config = dict(
    num_hidden_layers=8,
    hidden_size=128,
    num_attention_heads=4,
    num_key_value_heads=1,
    head_dim=32,
    intermediate_size=320,
    vocab_size=2048,
    hidden_act='swiglu',
    norm='layernorm',
    norm_place='pre',
    norm_eps=1e-05,
    positions='rope',
    rope_theta=81400.0,
    rope_fraction=1.0,
    qk_norm=True,
    attn_scale=0.177,
    bias='qkv',
    tie_word_embeddings=False,
    parallel_block=False,
    init='normal',
    init_std_qkv=0.0691,
    init_std_o=0.0,
    init_std_up=0.0691,
    init_std_down=0.0,
    init_mimetic=0.5,
    optimizer='muon_variant',
    learning_rate=0.0129,
    lr_mult_qkv=0.7,
    lr_mult_o=1.5,
    lr_mult_down=0.7,
    beta1=0.9,
    lr_head=0.00447,
    warmup_steps=0,
    schedule='wsd',
    decay_fraction=0.948,
    decay_shape='linear',
    final_lr_fraction=0.0,
    batch_tokens=8192,
    max_seq_len=2048,
    doc_mask=False,
    train_tokens=91130000,
    max_steps=11125,
    dataset='wikipedia_en',
)
Each number is 50 + 15 x the weight over its row's rms, rounded and kept within 0 to 99. Layers, rows and columns count from 0. The size before them is the row's rms in percent of the matrix's.

# down: layer 2 MLP down (transposed), 320x128, rms 0.0996, rows 137-171, columns 0-63
# gate: layer 2 MLP gate, 320x128, rms 0.247, rows 138-172, columns 0-63
# up: layer 2 MLP up, 320x128, rms 0.258, rows 138-172, columns 0-63
down137 096:51 56 59 43 51 23 47 44 72 57 29 51 45 59 60 28 67 61 65 60 44 39 52 50 45 36 51 45 35 17 60 52 50 46 56 53 62 58 28 60 32 33 29 33 54 49 22 75 66 40 52 91 64 71 31 60 61 79 46 44 47 52 82 41
gate138 081:46 67 50 67 46 66 49 51 81 51 54 47 67 40 43 22 52 51 32 61 56 40 38 56 51 32 63 57 55 54 57 54 64 30 60 47 26 19 80 40 64 34 56 62 63 45 21 44 39 57 33 40 60 51 23 43 66 53 54 20 45 61 49 68
up138 100:44 55 49 56 46 50 56 36 50 57 34 25 41 68 55 76 53 35 41 77 33 51 52 66 59 47 06 28 32 48 31 52 28 65 69 54 49 45 70 54 36 71 61 54 40 46 64 72 63 69 66 39 75 50 44 45 71 76 62 39 39 50 52 32
down138 092:38 63 64 36 33 42 42 62 38 51 76 41 41 15 55 37 36 65 59 40 38 58 65 38 56 49 43 52 53 47 51 42 51 47 55 34 45 68 40 34 43 12 78 54 35 60 61 44 64 50 42 15 59 47 46 54 63 37 45 43 39 73 60 69
gate139 104:32 63 60 45 63 44 58 64 51 47 43 50 39 45 80 40 37 76 45 34 47 43 27 45 61 55 45 30 32 23 58 34 46 63 55 36 83 68 67 64 55 35 72 60 48 67 46 80 31 52 15 18 63 51 83 59 26 39 52 39 42 60 53 68
up139 094:45 62 99 56 49 52 65 67 67 62 47 34 43 22 61 41 56 54 54 38 37 74 28 67 28 73 45 44 55 48 59 72 56 60 26 58 70 58 49 23 60 54 60 44 60 41 49 56 46 62 28 37 53 41 27 44 28 80 52 53 51 65 56 30
down139 099:60 45 31 78 57 68 35 63 50 24 69 60 45 59 35 41 29 42 18 42 46 20 64 25 47 57 56 38 40 33 34 53 38 51 48 35 22 61 71 47 45 34 46 58 72 58 59 49 51 70 51 27 61 51 76 50 40 23 62 70 44 99 49 37
gate140 101:35 64 45 42 45 34 58 32 44 68 76 57 31 41 64 74 36 44 37 85 56 33 32 54 54 53 34 73 54 40 58 82 56 59 20 37 36 54 66 50 64 53 71 76 62 44 61 62 48 53 52 35 65 65 45 68 51 35 71 60 73 26 67 51
up140 102:36 71 80 45 60 54 46 53 46 65 36 20 86 57 45 72 70 62 55 42 61 45 60 40 70 28 15 63 63 49 62 28 44 26 48 41 46 54 54 43 62 54 56 59 68 30 79 38 76 41 55 61 59 49 68 55 67 58 29 46 40 47 65 57
down140 106:44 43 45 61 51 30 64 56 54 69 52 60 43 76 50 50 53 58 35 34 79 48 74 75 29 44 62 31 45 65 45 42 52 18 58 54 66 42 57 56 30 51 34 57 32 16 71 35 37 51 51 38 22 50 75 44 60 49 32 62 43 64 60 54
gate141 093:53 70 30 48 42 62 19 57 71 52 51 36 84 41 54 52 67 23 66 26 28 34 53 63 28 47 48 52 59 52 64 45 53 69 56 53 53 66 85 52 44 64 53 45 56 65 50 62 93 37 68 57 58 46 57 52 45 58 67 67 50 20 36 37
up141 168:40 37 58 52 65 34 61 62 50 62 47 65 50 36 58 58 49 68 41 61 40 46 56 56 65 54 60 63 50 48 35 34 28 20 77 31 67 66 35 44 81 38 52 53 76 46 40 51 35 77 61 31 41 47 54 48 53 38 43 39 36 35 67 55
down141 134:24 56 66 25 43 55 63 62 40 45 55 66 65 36 65 50 36 46 33 44 28 56 58 65 65 44 66 49 46 49 52 45 27 00 59 42 39 47 53 54 48 13 31 39 76 36 62 62 39 42 71 36 30 38 54 63 70 50 31 43 46 37 52 62
gate142 121:51 61 43 61 53 69 49 51 40 35 28 51 47 88 84 38 42 55 50 34 57 41 49 40 57 59 26 31 49 44 61 42 58 57 49 30 59 44 32 57 63 66 57 25 64 49 46 48 46 65 61 36 51 28 24 35 70 54 73 52 22 75 36 53
up142 101:51 44 55 63 58 53 45 19 60 51 48 60 43 45 48 56 44 47 46 74 51 26 59 71 37 58 55 25 54 45 66 51 26 45 62 45 57 46 31 75 32 37 38 44 67 28 46 53 59 54 42 44 24 62 42 70 78 36 52 61 38 50 27 27
down142 098:23 50 27 46 51 21 63 30 41 57 37 65 67 37 15 46 29 57 57 51 66 29 56 30 60 53 63 19 61 54 41 64 39 30 35 59 45 63 56 70 54 39 67 53 61 64 53 46 29 42 29 66 49 68 51 63 48 22 45 53 55 52 36 72
gate143 096:56 18 40 80 48 78 69 58 57 37 34 67 55 43 49 41 60 38 60 30 80 53 37 61 30 59 40 52 38 29 66 61 38 47 35 37 53 38 29 35 61 71 57 34 40 56 29 55 54 65 57 53 36 41 39 54 77 48 74 79 80 66 31 29
up143 093:37 57 61 36 51 62 43 31 51 41 64 27 63 65 44 77 37 50 49 81 66 48 40 39 43 40 38 32 70 65 57 47 52 42 56 38 48 56 56 50 56 46 38 48 62 49 50 21 64 66 47 56 61 41 43 41 40 62 44 61 53 28 51 27
down143 095:70 67 61 36 74 39 21 56 61 65 49 38 42 40 52 51 31 47 56 59 12 62 68 26 66 50 57 44 49 69 62 48 60 56 58 62 70 40 56 59 42 52 19 56 60 68 45 47 81 52 48 42 58 28 43 58 17 28 48 38 33 57 68 48
gate144 101:68 54 30 34 27 16 62 42 67 45 72 42 55 67 58 51 24 51 52 39 53 28 30 33 82 54 75 67 53 34 42 53 57 68 27 59 36 46 60 46 49 55 50 56 36 59 70 47 71 56 59 65 49 67 63 47 53 56 46 48 35 41 55 61
up144 099:75 47 37 35 42 61 61 65 39 62 44 42 23 58 46 68 61 42 63 56 51 57 53 70 42 29 62 52 34 57 26 95 59 34 53 50 94 41 22 41 49 45 68 57 64 73 43 62 49 48 26 34 34 45 45 80 49 24 39 62 60 72 53 48
down144 102:56 47 72 37 59 35 64 39 62 61 66 66 54 46 70 53 35 42 36 54 50 48 58 47 62 77 34 58 64 36 73 44 45 72 46 49 37 66 54 23 37 61 22 49 47 34 56 55 56 52 55 30 48 36 58 38 44 48 60 42 59 26 53 61
gate145 102:71 51 56 31 78 47 27 86 61 59 41 51 45 39 33 21 42 20 65 26 58 53 58 48 54 46 31 51 35 40 63 51 82 44 37 60 59 50 35 54 68 25 54 45 86 64 47 40 58 86 54 54 35 69 46 71 42 55 66 51 19 65 33 42
up145 090:61 16 52 48 62 45 30 69 64 40 64 74 54 43 61 30 72 49 63 14 33 41 48 84 48 76 50 36 46 28 30 73 49 59 51 44 72 60 48 63 57 30 39 65 39 75 31 52 41 63 67 84 49 82 26 37 61 68 51 63 32 52 49 50
down145 092:32 61 41 68 36 59 32 42 58 54 47 43 34 51 47 64 67 48 63 78 34 54 50 48 61 63 56 48 44 45 18 57 54 60 49 46 32 72 36 36 83 32 35 63 66 58 50 70 55 53 44 79 62 60 59 82 34 74 42 57 39 87 42 48
gate146 095:38 29 61 54 51 27 58 41 59 69 44 58 51 70 53 64 41 63 62 31 57 47 69 44 51 46 35 44 49 68 56 37 44 39 17 30 63 24 32 27 55 56 71 82 51 58 51 56 57 55 73 39 59 39 54 73 26 50 60 63 48 69 42 38
up146 143:66 68 55 44 59 47 41 55 60 49 47 37 45 44 64 58 56 56 30 33 19 30 63 50 47 54 35 64 33 37 62 46 61 11 36 35 77 44 37 76 69 46 45 64 63 63 30 67 44 76 69 41 35 49 25 45 49 50 64 41 39 37 44 41
down146 118:40 55 44 35 52 29 43 66 55 43 34 47 49 45 44 33 72 58 47 42 61 50 52 42 53 54 52 24 26 51 64 63 48 27 40 16 70 46 48 95 59 40 51 63 66 67 35 76 59 74 51 44 49 51 37 60 38 12 32 61 46 67 43 44
gate147 098:66 65 82 54 84 66 35 53 83 49 62 36 36 77 56 54 37 59 47 17 76 29 38 55 56 38 42 42 44 34 66 57 20 57 58 63 53 50 66 36 70 38 30 49 63 61 61 39 52 52 50 41 62 22 40 49 52 43 61 84 29 46 24 58
up147 099:53 73 70 54 47 47 44 53 69 49 74 45 48 63 35 52 47 36 55 57 54 49 55 48 52 48 32 38 36 39 51 76 44 47 60 59 53 67 65 70 59 17 35 66 35 66 47 55 81 83 42 66 34 49 56 36 34 20 61 38 39 39 27 64
down147 102:56 51 60 46 74 53 50 61 41 33 49 44 44 51 31 49 38 51 54 33 69 56 61 50 77 42 27 34 52 23 47 47 24 40 55 49 73 42 65 52 41 34 28 33 54 49 82 39 59 59 61 50 37 48 65 29 36 09 78 73 29 44 13 69
gate148 110:36 45 39 61 51 44 31 39 38 21 70 44 35 48 54 64 73 44 58 30 63 68 31 70 56 58 49 87 48 77 40 68 73 42 61 36 51 78 40 75 74 36 39 56 50 57 55 48 74 61 60 36 23 42 53 35 48 50 55 45 31 58 37 52
up148 112:52 63 54 42 48 51 79 56 47 88 74 59 70 69 36 60 33 49 32 87 45 56 52 31 51 39 81 14 55 14 74 31 49 61 49 49 70 32 49 20 62 54 61 50 54 44 68 35 46 53 15 45 49 60 50 58 49 55 41 55 52 53 73 53
down148 100:70 63 40 51 33 52 64 51 59 72 45 34 40 44 64 47 54 32 51 46 56 37 65 57 63 59 64 40 50 34 48 56 52 68 65 69 70 40 47 41 50 66 46 46 39 49 48 51 44 32 55 69 45 64 62 52 32 98 54 56 41 13 58 54
gate149 100:42 35 44 58 47 30 45 67 41 66 74 39 52 70 48 58 74 40 68 49 26 68 51 84 79 81 54 37 62 69 33 36 55 37 59 59 75 64 53 46 49 33 52 50 40 32 40 53 44 38 71 37 24 39 53 64 34 64 47 60 50 75 42 45
up149 093:71 38 32 62 42 32 52 58 41 51 44 14 43 30 55 32 80 36 45 50 30 24 44 48 46 37 64 63 73 38 59 29 45 28 42 43 57 47 50 46 59 36 64 55 64 65 60 66 45 76 40 40 54 21 58 44 74 36 53 55 65 40 19 40
down149 101:68 36 51 39 47 52 46 53 46 49 70 49 64 53 39 74 50 47 51 45 55 36 28 51 44 64 10 41 78 39 65 59 39 13 33 67 55 42 69 45 57 47 54 32 55 17 60 49 20 24 55 57 25 77 39 65 38 60 42 49 43 55 46 57
gate150 111:64 46 55 62 64 72 59 33 41 52 37 59 57 41 54 33 55 40 62 41 72 64 58 45 72 57 30 67 45 44 73 58 69 30 50 59 29 20 48 99 62 55 14 51 67 77 74 40 64 47 73 42 57 39 32 45 68 54 46 61 44 33 69 43
up150 088:57 42 39 50 57 53 45 56 46 65 32 61 40 32 41 61 40 55 41 51 72 25 70 19 42 47 57 55 26 33 54 60 17 46 43 62 74 34 37 55 74 53 37 55 65 65 56 60 54 68 50 70 44 11 55 53 37 40 60 36 41 47 77 06
down150 096:62 65 71 67 37 67 53 38 36 62 50 31 37 46 40 42 40 27 45 37 62 74 52 36 66 30 24 52 31 86 81 54 74 31 68 30 44 46 50 83 48 34 48 54 61 49 69 59 54 40 70 45 58 52 48 60 27 55 36 59 47 42 62 60
gate151 093:61 51 55 67 60 51 63 38 53 67 61 82 63 49 77 59 50 60 76 51 43 62 66 44 63 64 39 60 47 46 35 32 67 34 57 73 48 39 37 29 51 38 02 42 43 15 45 47 61 65 52 59 71 76 53 72 34 61 67 66 46 53 55 43
up151 084:35 51 46 67 59 37 52 78 59 45 51 26 69 52 56 43 36 43 22 62 52 49 56 51 17 46 49 49 43 65 54 14 49 71 73 59 44 30 49 49 59 53 61 55 60 41 61 48 34 52 57 33 49 23 45 24 69 64 52 29 81 31 60 69
down151 093:40 18 65 42 53 22 59 77 50 60 61 36 41 53 58 17 36 52 73 56 37 59 75 55 40 32 48 53 56 54 66 53 34 79 46 46 58 28 39 26 58 44 61 66 78 56 48 75 49 33 53 58 51 43 51 56 53 43 60 64 58 47 51 30
gate152 095:54 80 72 34 37 33 70 28 56 62 33 50 31 41 56 47 63 61 41 64 52 69 73 36 49 50 37 35 37 42 46 54 94 29 39 68 68 67 46 45 54 34 28 65 64 42 57 56 64 27 46 26 49 78 60 54 44 40 45 46 82 61 34 36
up152 125:63 66 53 46 26 68 63 46 49 42 37 35 12 26 40 37 44 19 36 60 54 65 79 44 51 58 45 58 45 61 69 40 52 61 36 66 16 43 55 73 36 58 52 48 21 35 55 16 62 43 57 37 45 41 52 57 77 49 53 34 71 59 54 65
down152 115:60 60 84 59 50 47 51 49 50 43 47 44 63 54 32 30 50 28 49 56 41 56 60 33 53 40 51 59 24 86 61 34 41 75 66 70 46 33 46 71 43 49 36 71 33 40 29 27 54 57 65 72 58 47 53 66 79 32 63 38 57 58 51 62
gate153 096:79 37 27 32 13 37 46 32 54 56 58 63 66 30 42 55 36 41 36 43 12 66 58 48 22 34 85 57 44 68 69 56 72 56 58 36 45 55 39 81 42 59 50 51 40 49 56 49 52 61 43 63 37 54 45 31 45 26 64 72 40 55 54 77
up153 095:32 39 39 68 77 55 61 57 52 51 61 29 32 50 37 65 58 60 53 72 50 50 21 34 64 53 33 52 64 63 45 37 40 56 43 79 42 46 27 46 43 47 72 40 40 74 71 28 59 58 49 17 45 41 57 51 67 41 07 35 52 61 82 46
down153 099:43 62 79 68 66 73 63 74 46 54 37 41 44 40 61 38 44 73 44 48 62 49 58 53 73 49 52 45 56 22 58 49 41 44 13 71 38 55 61 62 65 50 38 66 54 54 45 63 29 29 24 62 57 62 58 45 64 67 05 17 45 41 22 43
gate154 099:68 46 44 21 56 46 44 51 41 35 51 34 60 48 60 30 59 64 73 63 66 29 58 55 37 47 38 45 67 39 51 54 56 50 32 48 81 34 37 36 45 69 61 49 43 43 40 62 50 31 42 43 66 53 59 66 54 33 89 68 69 46 47 61
up154 090:87 52 61 70 46 76 22 57 43 35 38 54 72 55 38 24 36 47 72 53 36 18 50 33 59 38 29 47 62 51 38 73 35 44 47 51 50 67 48 28 45 50 77 35 72 36 61 48 47 70 29 38 31 18 32 67 52 58 40 31 68 65 73 36
down154 095:52 57 23 53 60 28 49 35 37 35 43 45 54 72 55 41 38 48 29 67 69 25 65 31 51 66 57 39 82 61 59 52 66 61 73 65 75 55 41 60 45 58 55 31 52 38 69 63 36 25 48 66 52 28 63 57 58 39 47 49 49 65 73 37
gate155 093:51 56 32 55 35 33 27 64 58 72 53 44 64 48 67 49 66 63 33 57 56 51 40 50 70 38 44 49 59 45 39 69 30 47 57 43 53 61 66 19 73 29 70 60 38 35 36 79 46 46 33 19 67 77 16 63 54 64 57 68 51 20 64 76
up155 085:60 53 60 60 59 38 49 55 25 35 70 44 45 62 49 64 73 52 42 44 61 35 52 68 42 47 53 33 42 50 91 45 65 61 37 50 46 42 32 83 47 52 73 50 31 49 79 29 53 63 31 52 12 47 48 55 59 57 50 51 59 67 40 33
down155 092:40 25 39 53 33 18 36 62 66 42 71 58 49 58 64 75 43 41 46 28 43 46 65 81 73 36 61 50 34 32 68 75 60 31 37 33 45 50 45 47 17 45 29 58 55 60 46 39 38 56 50 42 46 88 64 61 42 82 30 37 55 50 21 56
gate156 088:40 21 49 56 39 32 69 60 42 56 54 56 75 29 50 63 56 79 59 41 19 53 61 57 17 57 33 47 65 55 34 37 57 63 27 59 75 27 42 35 80 28 25 77 19 45 45 66 51 50 56 51 36 52 49 30 54 74 44 40 26 62 54 83
up156 089:48 25 60 33 43 68 25 53 39 54 38 55 68 17 29 54 44 70 54 35 69 78 37 32 33 43 70 44 41 70 63 38 60 89 51 34 72 35 36 41 56 26 27 45 58 66 71 49 31 62 55 49 45 57 61 45 64 52 53 50 49 49 77 30
down156 087:37 37 63 67 46 54 64 29 72 90 48 43 38 43 52 43 52 38 58 67 62 71 34 44 67 10 53 22 47 52 66 68 45 28 54 54 41 44 55 60 22 56 45 63 59 58 39 56 44 63 64 41 71 59 35 71 62 21 71 69 66 24 51 44
gate157 101:37 46 82 55 51 40 53 48 53 64 47 79 43 80 46 68 52 66 64 27 31 42 63 27 19 45 30 81 44 40 57 29 53 46 39 43 78 66 64 58 31 51 50 56 35 53 66 53 48 57 58 45 67 51 41 56 76 47 43 66 42 44 32 58
up157 085:74 60 42 43 65 43 52 44 39 54 31 14 46 36 66 32 36 26 59 57 52 24 41 57 73 55 62 38 39 60 35 62 51 55 69 36 39 59 64 25 41 39 62 56 64 51 40 36 38 39 42 62 55 55 41 34 61 56 82 57 50 33 69 54
down157 096:41 43 17 53 39 42 66 57 59 94 64 31 65 43 25 62 45 31 66 40 47 28 41 53 53 30 63 31 59 69 46 91 34 66 35 56 44 51 42 63 46 58 17 57 61 51 34 58 47 39 55 52 44 44 61 57 31 43 56 55 39 52 51 56
gate158 103:64 52 58 61 46 38 76 32 33 49 56 56 67 34 40 61 82 71 62 46 34 37 53 46 71 48 67 60 29 52 32 50 32 78 17 43 54 50 30 40 43 43 54 57 49 61 35 48 77 25 45 64 77 51 67 30 20 32 52 66 62 70 45 75
up158 097:60 20 39 38 65 89 40 61 55 45 79 39 38 53 62 46 26 55 41 35 45 48 45 68 26 56 33 50 60 30 20 32 42 50 57 32 54 66 50 58 47 47 21 34 55 58 56 40 61 44 56 44 42 58 66 56 59 39 64 48 18 22 59 43
down158 098:33 47 21 27 40 29 36 49 55 74 42 37 28 35 40 47 34 73 58 66 28 40 39 45 57 39 53 48 80 66 47 42 40 35 42 77 52 71 71 51 54 33 32 39 31 54 68 50 12 57 35 52 47 29 40 55 56 59 60 51 47 64 35 64
gate159 099:56 51 39 60 51 67 25 36 21 46 19 79 57 42 80 45 43 18 32 61 42 41 73 49 58 47 31 72 86 59 42 42 41 42 54 36 56 73 56 45 50 68 49 53 44 59 53 30 46 49 63 57 68 67 45 70 58 24 63 43 57 60 34 57
up159 093:48 30 54 62 37 42 87 61 63 50 63 50 22 75 38 56 15 41 27 26 64 46 60 59 34 59 40 63 52 72 61 35 43 56 67 51 38 51 56 50 27 37 50 28 60 33 74 44 49 32 23 44 27 51 63 47 33 54 48 43 28 66 47 33
down159 090:34 55 90 55 67 39 44 65 62 50 40 26 76 52 66 50 67 47 71 37 47 52 39 40 55 42 77 36 29 32 39 57 55 34 35 32 47 45 48 29 42 33 49 58 45 27 56 50 73 58 57 48 52 63 76 49 61 85 40 70 26 60 57 33
gate160 108:17 60 43 51 74 59 60 90 46 65 42 40 33 52 62 63 81 41 65 33 52 78 46 75 27 66 21 71 44 41 47 31 21 82 57 32 38 60 79 31 60 60 62 24 41 84 61 43 39 56 31 59 60 40 57 37 41 43 71 47 43 44 34 69
up160 105:33 34 22 68 38 47 62 67 75 67 43 57 65 42 43 60 57 47 54 67 25 50 41 67 41 57 23 55 58 70 59 83 38 58 31 39 44 50 61 59 63 29 65 63 46 51 52 42 56 51 43 80 45 48 43 53 32 59 54 66 65 40 34 60
down160 097:37 58 33 52 44 42 83 59 40 54 39 34 54 38 56 38 74 61 53 47 50 59 40 62 15 53 39 46 68 52 93 62 35 19 38 45 46 38 60 48 67 77 80 37 49 59 45 44 33 69 23 63 51 42 54 53 44 26 46 70 45 55 58 58
gate161 086:45 49 60 27 54 50 36 53 43 53 47 60 72 35 37 58 72 22 48 62 37 83 44 36 53 26 41 61 52 67 38 11 77 57 28 56 45 33 58 66 53 69 49 48 39 42 35 44 32 52 78 37 63 58 56 47 37 62 38 38 52 45 38 70
up161 084:51 62 39 55 42 53 37 56 35 23 60 57 57 67 55 55 59 32 26 50 50 63 29 59 43 74 43 64 46 56 84 45 55 66 51 40 56 52 88 27 35 62 66 20 16 41 24 40 58 50 74 37 48 51 65 28 42 77 42 62 52 47 61 70
down161 089:65 49 41 58 66 42 74 26 69 66 30 47 64 64 58 51 68 57 64 49 47 37 46 48 46 29 48 48 45 35 37 60 54 15 45 39 51 25 41 63 40 45 57 99 65 72 41 41 75 43 29 50 49 36 61 52 50 38 64 59 56 58 72 43
gate162 088:69 60 45 50 46 56 48 83 58 38 50 44 66 29 46 30 62 53 52 50 66 69 51 66 65 30 59 63 46 61 56 52 19 46 53 40 56 24 77 23 51 35 70 55 48 41 38 45 52 50 50 52 30 61 36 66 36 38 39 67 61 56 73 64
up162 080:25 52 45 32 18 59 81 67 48 44 54 24 48 40 59 30 40 61 80 58 78 23 67 47 50 54 47 65 74 82 54 49 83 43 56 60 56 44 57 64 58 22 59 67 46 57 35 48 61 26 58 65 25 49 66 36 49 37 32 56 40 58 55 48
down162 087:56 53 51 48 30 64 68 66 60 52 36 68 54 59 75 45 35 21 65 50 19 34 58 71 73 61 45 50 63 29 42 50 89 47 50 40 53 48 23 47 58 59 51 45 53 57 52 30 87 63 53 67 42 33 37 37 45 72 63 43 73 13 62 52
gate163 099:61 45 60 59 68 56 56 87 65 54 64 81 38 60 57 48 51 53 57 62 26 59 32 68 41 33 28 60 53 53 51 44 33 36 40 34 57 50 50 38 65 53 57 52 48 58 36 67 63 35 24 61 49 44 07 46 31 83 68 23 49 48 57 72
up163 097:67 36 71 54 71 75 26 57 59 34 56 68 34 46 62 45 69 48 65 45 45 44 42 55 36 31 18 49 67 20 44 62 42 27 36 44 79 35 48 64 64 60 55 27 35 64 41 51 59 56 21 57 54 39 14 30 36 61 75 39 47 83 47 46
down163 101:70 40 59 44 68 56 42 43 72 39 81 52 26 60 74 73 51 53 52 38 60 40 70 64 42 57 50 52 56 50 27 59 67 60 74 36 71 46 53 50 59 67 50 77 49 62 59 59 38 47 29 41 40 43 18 37 34 68 56 27 48 41 30 45
gate164 100:39 58 38 50 51 71 68 58 53 42 53 57 80 73 57 35 66 53 46 47 36 58 54 56 49 58 64 80 51 59 51 56 40 65 50 50 72 70 62 20 61 43 52 28 52 50 49 51 15 23 79 44 60 50 51 51 43 65 35 68 24 45 35 86
up164 094:54 40 64 47 33 38 50 27 50 48 62 52 67 42 81 55 51 48 64 53 50 34 40 52 62 63 65 57 41 44 16 75 31 66 71 70 55 67 45 60 61 36 65 56 44 56 38 77 21 30 86 78 39 60 52 54 56 64 48 24 27 32 27 68
down164 093:64 53 58 33 53 68 15 55 58 61 43 59 59 73 47 63 36 63 30 46 40 28 38 68 57 50 30 50 34 43 56 45 58 68 60 55 49 05 64 43 58 77 17 68 59 68 31 45 53 52 81 27 39 36 54 80 38 47 57 50 71 51 60 76
gate165 103:59 52 69 54 58 60 62 59 29 55 59 47 56 50 64 66 61 60 46 50 52 22 60 33 49 66 37 68 63 35 42 53 35 35 45 79 70 58 62 38 55 36 53 13 39 47 26 39 49 47 67 41 54 35 54 46 54 34 46 36 14 60 26 38
up165 095:27 62 45 64 55 59 40 36 45 44 59 70 25 59 44 33 34 46 45 65 65 59 65 38 53 29 68 42 73 57 33 68 50 50 42 23 62 39 52 51 10 45 34 28 74 39 46 02 52 42 50 66 51 79 67 36 41 57 44 48 61 39 57 83
down165 099:23 51 39 77 53 40 58 59 95 31 41 39 28 43 53 39 31 67 53 38 36 63 32 48 63 50 40 64 51 41 60 29 72 52 53 39 20 41 64 37 47 42 77 49 57 59 62 53 68 47 42 59 54 86 16 51 59 37 40 74 47 80 76 40
gate166 091:43 22 46 51 49 41 49 76 60 49 62 48 50 53 58 29 69 66 54 40 03 41 54 68 62 34 47 67 58 68 48 36 73 48 54 58 83 75 57 51 55 11 67 38 38 64 46 68 48 29 44 48 53 41 53 63 48 47 45 59 62 40 61 54
up166 118:45 60 53 48 44 48 32 37 63 59 43 35 26 35 71 40 36 57 73 46 47 46 67 28 15 57 95 49 25 43 51 39 51 78 65 51 19 77 45 37 51 59 26 41 40 40 41 43 58 50 40 61 41 57 59 59 51 29 50 68 43 39 24 87
down166 110:60 50 48 41 23 30 54 48 61 61 64 44 40 59 55 47 52 52 61 46 36 51 29 61 48 60 81 60 51 49 64 72 38 52 44 83 29 76 23 42 51 28 36 33 73 64 67 29 47 05 43 50 16 55 50 40 70 81 42 61 24 58 54 42
gate167 106:49 77 65 65 49 50 20 42 43 67 36 36 67 58 62 53 36 66 43 44 61 40 19 49 43 44 49 51 20 44 48 38 39 47 71 61 35 65 47 44 58 56 55 33 65 49 79 53 45 79 83 28 47 43 74 55 70 23 37 64 35 44 24 65
up167 097:54 62 36 53 50 28 51 52 47 57 34 44 60 47 35 40 44 66 29 49 46 33 47 45 40 68 70 49 77 76 44 36 59 79 59 43 36 47 54 53 55 25 29 70 46 23 56 70 69 24 21 56 54 61 71 64 80 06 33 66 56 55 33 57
down167 109:53 38 43 42 31 63 48 62 60 43 73 79 28 46 52 50 49 39 60 33 61 38 58 65 64 45 56 55 60 36 58 60 54 16 76 34 55 48 52 37 25 44 68 51 27 65 45 49 42 65 29 35 34 46 33 32 13 99 60 41 62 42 49 61
gate168 100:59 56 58 46 48 31 73 51 73 45 33 50 39 55 64 42 67 72 75 48 72 75 38 41 62 34 37 63 47 41 45 68 35 67 41 56 31 49 36 63 60 85 79 67 39 54 71 52 62 42 51 66 62 45 42 71 31 23 61 37 58 65 45 62
up168 088:60 59 39 42 43 51 67 54 42 47 63 12 46 56 57 89 46 37 58 69 28 52 60 56 65 45 50 61 46 49 36 42 60 34 46 76 48 37 76 21 52 53 36 58 40 75 37 55 40 57 32 69 57 62 72 46 32 40 48 40 59 49 58 67
down168 100:53 39 22 34 62 44 53 42 59 72 48 47 43 23 56 40 76 58 46 40 53 56 64 65 55 48 50 64 45 74 26 68 56 57 54 64 26 34 67 40 50 51 46 41 62 78 49 40 57 77 43 39 58 60 39 45 44 40 60 50 47 56 62 81
gate169 092:53 43 68 46 75 79 36 75 70 40 47 68 63 32 33 41 64 23 52 65 51 18 79 60 70 26 57 48 63 52 45 48 60 46 48 45 43 19 71 32 61 33 44 30 27 61 43 65 54 49 44 53 56 33 82 34 57 53 54 54 67 55 68 56
up169 107:33 39 66 34 54 51 65 55 81 54 27 10 14 55 73 48 49 48 20 47 49 47 31 65 49 77 31 48 38 78 58 69 50 30 67 73 54 69 47 51 60 71 69 59 81 48 60 41 31 40 55 22 21 48 39 65 54 44 51 35 47 37 48 37
down169 098:30 31 70 14 40 37 77 43 45 68 63 50 28 51 65 29 37 54 30 61 38 79 57 57 34 61 30 48 25 68 53 59 53 63 54 48 47 56 40 82 52 50 69 68 74 49 32 48 38 57 52 29 51 43 44 70 60 26 20 38 32 44 32 41
gate170 094:05 57 55 39 67 56 60 36 82 36 34 57 45 29 12 26 64 50 52 52 42 39 67 15 64 61 50 17 55 64 53 42 59 47 44 37 75 65 23 34 68 69 72 58 40 51 40 50 51 31 77 54 73 37 80 60 57 42 54 47 44 55 42 46
up170 102:56 51 62 37 53 52 75 54 47 57 69 32 48 61 67 40 49 71 50 47 29 30 55 80 48 45 62 79 46 50 50 43 41 53 50 32 41 44 68 72 25 55 22 20 58 41 59 37 41 71 58 36 35 56 40 35 59 35 50 57 27 24 69 57
down170 097:37 63 47 49 63 33 44 51 27 69 49 50 41 27 37 47 61 41 54 53 52 62 44 48 43 28 69 44 38 39 39 22 26 21 11 59 74 29 62 63 29 14 71 50 53 33 41 44 65 53 54 45 64 57 98 43 45 65 45 42 56 57 27 79
gate171 094:65 67 54 58 41 45 52 55 54 46 30 29 60 50 39 44 44 68 64 77 64 27 42 28 45 37 73 43 28 27 39 55 25 53 36 35 37 50 19 24 69 46 64 16 52 47 61 70 81 41 53 53 67 38 55 87 55 52 55 63 61 40 62 61
up171 095:77 61 65 72 45 58 44 38 37 59 55 41 47 56 52 45 61 51 43 57 63 61 39 65 56 39 60 59 40 31 53 27 50 61 64 63 29 40 38 65 48 42 53 29 62 59 93 29 56 41 33 39 72 54 67 57 34 81 51 53 72 20 51 48
down171 091:57 56 65 36 43 33 38 60 38 28 45 70 53 39 42 41 53 45 73 77 51 45 70 68 54 41 18 60 60 51 55 24 45 62 43 65 31 73 71 38 51 59 52 58 36 68 53 81 72 42 41 68 23 24 50 23 85 25 35 43 62 71 36 55
gate172 097:46 54 13 36 38 29 49 48 51 57 25 38 78 61 59 66 77 42 26 56 39 63 70 50 54 30 50 43 73 59 58 48 56 78 32 32 40 31 60 48 64 35 48 73 35 54 24 66 45 25 43 43 83 74 61 36 52 38 60 47 50 57 36 70
up172 107:77 61 20 55 35 31 27 42 64 37 16 46 67 13 62 33 62 52 45 67 55 49 40 35 38 39 72 46 51 60 55 23 57 76 82 34 24 43 64 56 63 54 40 45 45 48 25 64 74 50 56 57 52 60 43 23 31 65 79 68 70 46 41 60